config = dict(
    hidden_size=448,
    parallel_block=False,
    decay_fraction=0.73,
    max_steps=3753,
)
Each number is 50 + 12 x the weight over its row's rms, rounded and kept within 0 to 99. Layers, rows and columns count from 0. The size before them is the row's rms in percent of the matrix's.

# layer 9 MLP up, 1216x448, rms 0.0598, rows 756-759, columns 336-447
102:40 39 39 42 44 56 56 62 39 39 48 46 55 47 47 36 47 40 39 46 53 34 48 40 50 38 49 56 19 49 17 46 44 37 28 53 58 46 64 55 47 63 58 31 77 53 83 27 66 48 54 70 30 54 55 53 38 63 48 52 51 57 79 54 56 39 65 41 61 39 50 53 43 64 63 45 36 47 51 51 30 65 38 28 52 32 59 50 61 50 54 68 36 38 41 38 46 60 47 24 51 37 45 55 51 62 47 45 36 38 66 41
101:54 56 41 47 42 38 77 80 38 51 59 58 58 47 45 52 57 45 42 63 50 48 47 42 64 53 57 63 48 61 50 34 48 29 60 47 62 33 43 56 59 41 65 32 44 43 31 55 60 62 50 49 46 43 41 36 55 49 68 53 42 57 30 56 17 47 58 65 46 42 45 43 63 58 37 47 44 58 60 53 33 44 35 62 31 48 54 51 55 39 46 60 41 59 32 37 32 33 33 57 46 57 52 50 62 56 47 50 39 44 64 53
094:66 60 59 41 39 51 41 39 61 59 55 58 46 47 59 60 49 54 53 58 29 36 61 66 29 56 34 34 66 58 33 43 58 71 39 46 44 66 37 49 65 50 39 28 44 82 73 35 56 56 40 63 50 41 50 54 73 60 49 88 46 82 33 45 45 38 57 52 50 23 79 47 77 55 51 78 50 56 72 45 33 34 55 56 41 41 65 23 58 47 54 53 45 44 50 53 58 54 46 37 44 52 61 42 39 57 39 26 60 53 31 47
105:45 64 48 41 76 73 50 55 42 50 60 65 31 60 66 55 69 31 55 44 47 61 40 42 15 34 40 52 51 59 33 57 45 60 50 43 61 29 43 51 51 56 47 31 45 61 57 48 56 39 67 67 47 66 35 50 29 49 63 45 57 42 56 46 34 52 52 56 47 33 49 57 49 55 50 47 48 62 33 63 43 53 76 55 54 40 52 48 59 33 51 49 70 44 48 49 66 61 42 51 41 46 69 48 81 50 53 70 48 42 64 37
# layer 9 MLP down (transposed), 1216x448, rms 0.0575, rows 756-759, columns 336-447
103:48 52 55 62 56 49 50 44 58 45 37 50 41 45 56 44 43 46 72 51 46 40 44 38 64 50 58 68 43 49 61 38 59 61 54 48 47 41 37 54 38 52 55 48 44 49 40 57 39 43 58 60 47 67 52 54 37 47 56 58 47 52 57 40 73 41 36 47 55 49 37 55 38 46 28 57 50 62 45 58 59 37 62 64 53 59 42 64 63 63 50 54 49 51 51 49 55 70 52 39 42 50 28 31 32 34 28 50 57 43 49 54
106:24 32 44 62 56 39 43 34 43 49 67 44 46 58 50 44 77 46 25 35 62 41 54 58 50 57 36 78 35 62 52 40 63 70 53 35 32 51 54 30 49 51 69 39 72 64 56 65 64 61 49 61 55 61 65 44 35 67 61 51 46 32 53 63 50 51 60 52 43 34 35 45 30 56 38 48 19 44 59 39 45 29 45 53 45 49 48 31 56 38 58 46 45 32 54 43 63 31 62 46 70 62 70 56 44 30 61 17 35 45 65 47
094:37 34 66 56 55 43 58 51 52 48 48 61 56 39 61 59 64 40 56 60 61 49 41 71 27 31 62 49 47 56 53 45 53 50 57 71 40 52 62 25 48 41 65 42 44 50 41 45 45 32 74 51 69 59 59 45 32 43 52 69 57 53 70 55 53 64 47 37 23 66 59 57 68 46 31 54 39 44 44 50 32 72 60 22 73 53 42 32 35 32 54 52 41 46 50 48 70 47 44 43 65 61 49 57 46 32 42 30 52 57 56 74
103:67 33 53 40 68 33 28 45 41 55 68 65 36 57 27 57 54 22 50 20 49 39 52 38 20 55 31 47 55 46 58 57 49 55 40 53 57 50 60 48 52 66 45 61 66 65 40 62 53 64 44 44 57 61 46 37 54 80 31 28 31 51 35 27 30 49 43 67 42 52 44 42 67 18 53 48 60 51 43 40 43 43 47 68 55 43 40 52 37 44 49 56 55 47 53 58 62 78 61 59 54 36 74 61 57 72 39 60 47 44 57 30
# layer 9 MLP gate, 1216x448, rms 0.0571, rows 757-760, columns 336-447
102:65 42 68 51 52 55 39 40 50 34 25 51 46 50 47 50 42 41 29 36 37 42 64 51 39 39 50 45 54 34 68 51 65 69 42 43 47 61 76 33 63 34 38 43 74 61 30 44 63 60 52 46 35 39 75 62 37 54 54 43 51 53 57 49 43 66 51 43 39 58 43 21 53 64 54 57 36 53 34 31 28 38 37 44 44 32 56 51 41 53 62 74 46 31 54 55 45 60 49 41 56 55 52 38 52 50 47 65 47 56 49 54
093:63 46 59 64 44 37 48 41 74 57 50 67 58 76 62 32 54 40 59 66 61 74 64 39 66 85 48 38 40 39 48 31 63 41 65 60 67 47 61 65 55 30 22 57 44 60 42 45 44 34 52 57 65 58 55 44 45 40 47 55 41 55 40 52 62 51 38 16 43 55 32 47 45 36 61 49 62 58 67 35 31 56 43 50 61 48 86 34 41 66 42 42 63 47 46 64 49 17 52 63 37 46 64 57 62 63 42 36 57 38 50 54
099:49 77 28 37 37 62 52 58 62 75 46 63 39 79 46 38 51 52 23 29 79 47 64 53 65 60 55 63 52 53 32 49 20 33 66 49 48 32 72 41 65 45 70 49 58 55 41 44 55 49 63 58 50 56 53 40 47 56 47 41 67 60 42 12 38 50 43 41 32 10 32 45 55 68 60 46 73 58 53 56 63 56 54 54 53 50 41 51 55 48 53 46 44 46 44 52 68 55 45 44 50 56 50 39 59 42 60 53 58 38 54 44
105:63 35 56 39 47 51 49 76 39 55 35 26 64 55 59 39 64 77 56 69 40 70 64 41 33 53 53 49 57 53 38 59 34 32 68 40 42 47 45 59 46 43 72 18 50 70 41 54 57 54 68 70 44 73 49 58 51 63 44 26 43 44 59 35 58 50 62 48 50 53 46 55 57 35 35 57 65 47 53 53 51 64 35 59 45 42 47 47 57 60 42 32 40 47 45 36 64 71 67 45 53 50 48 64 66 41 44 51 35 41 50 37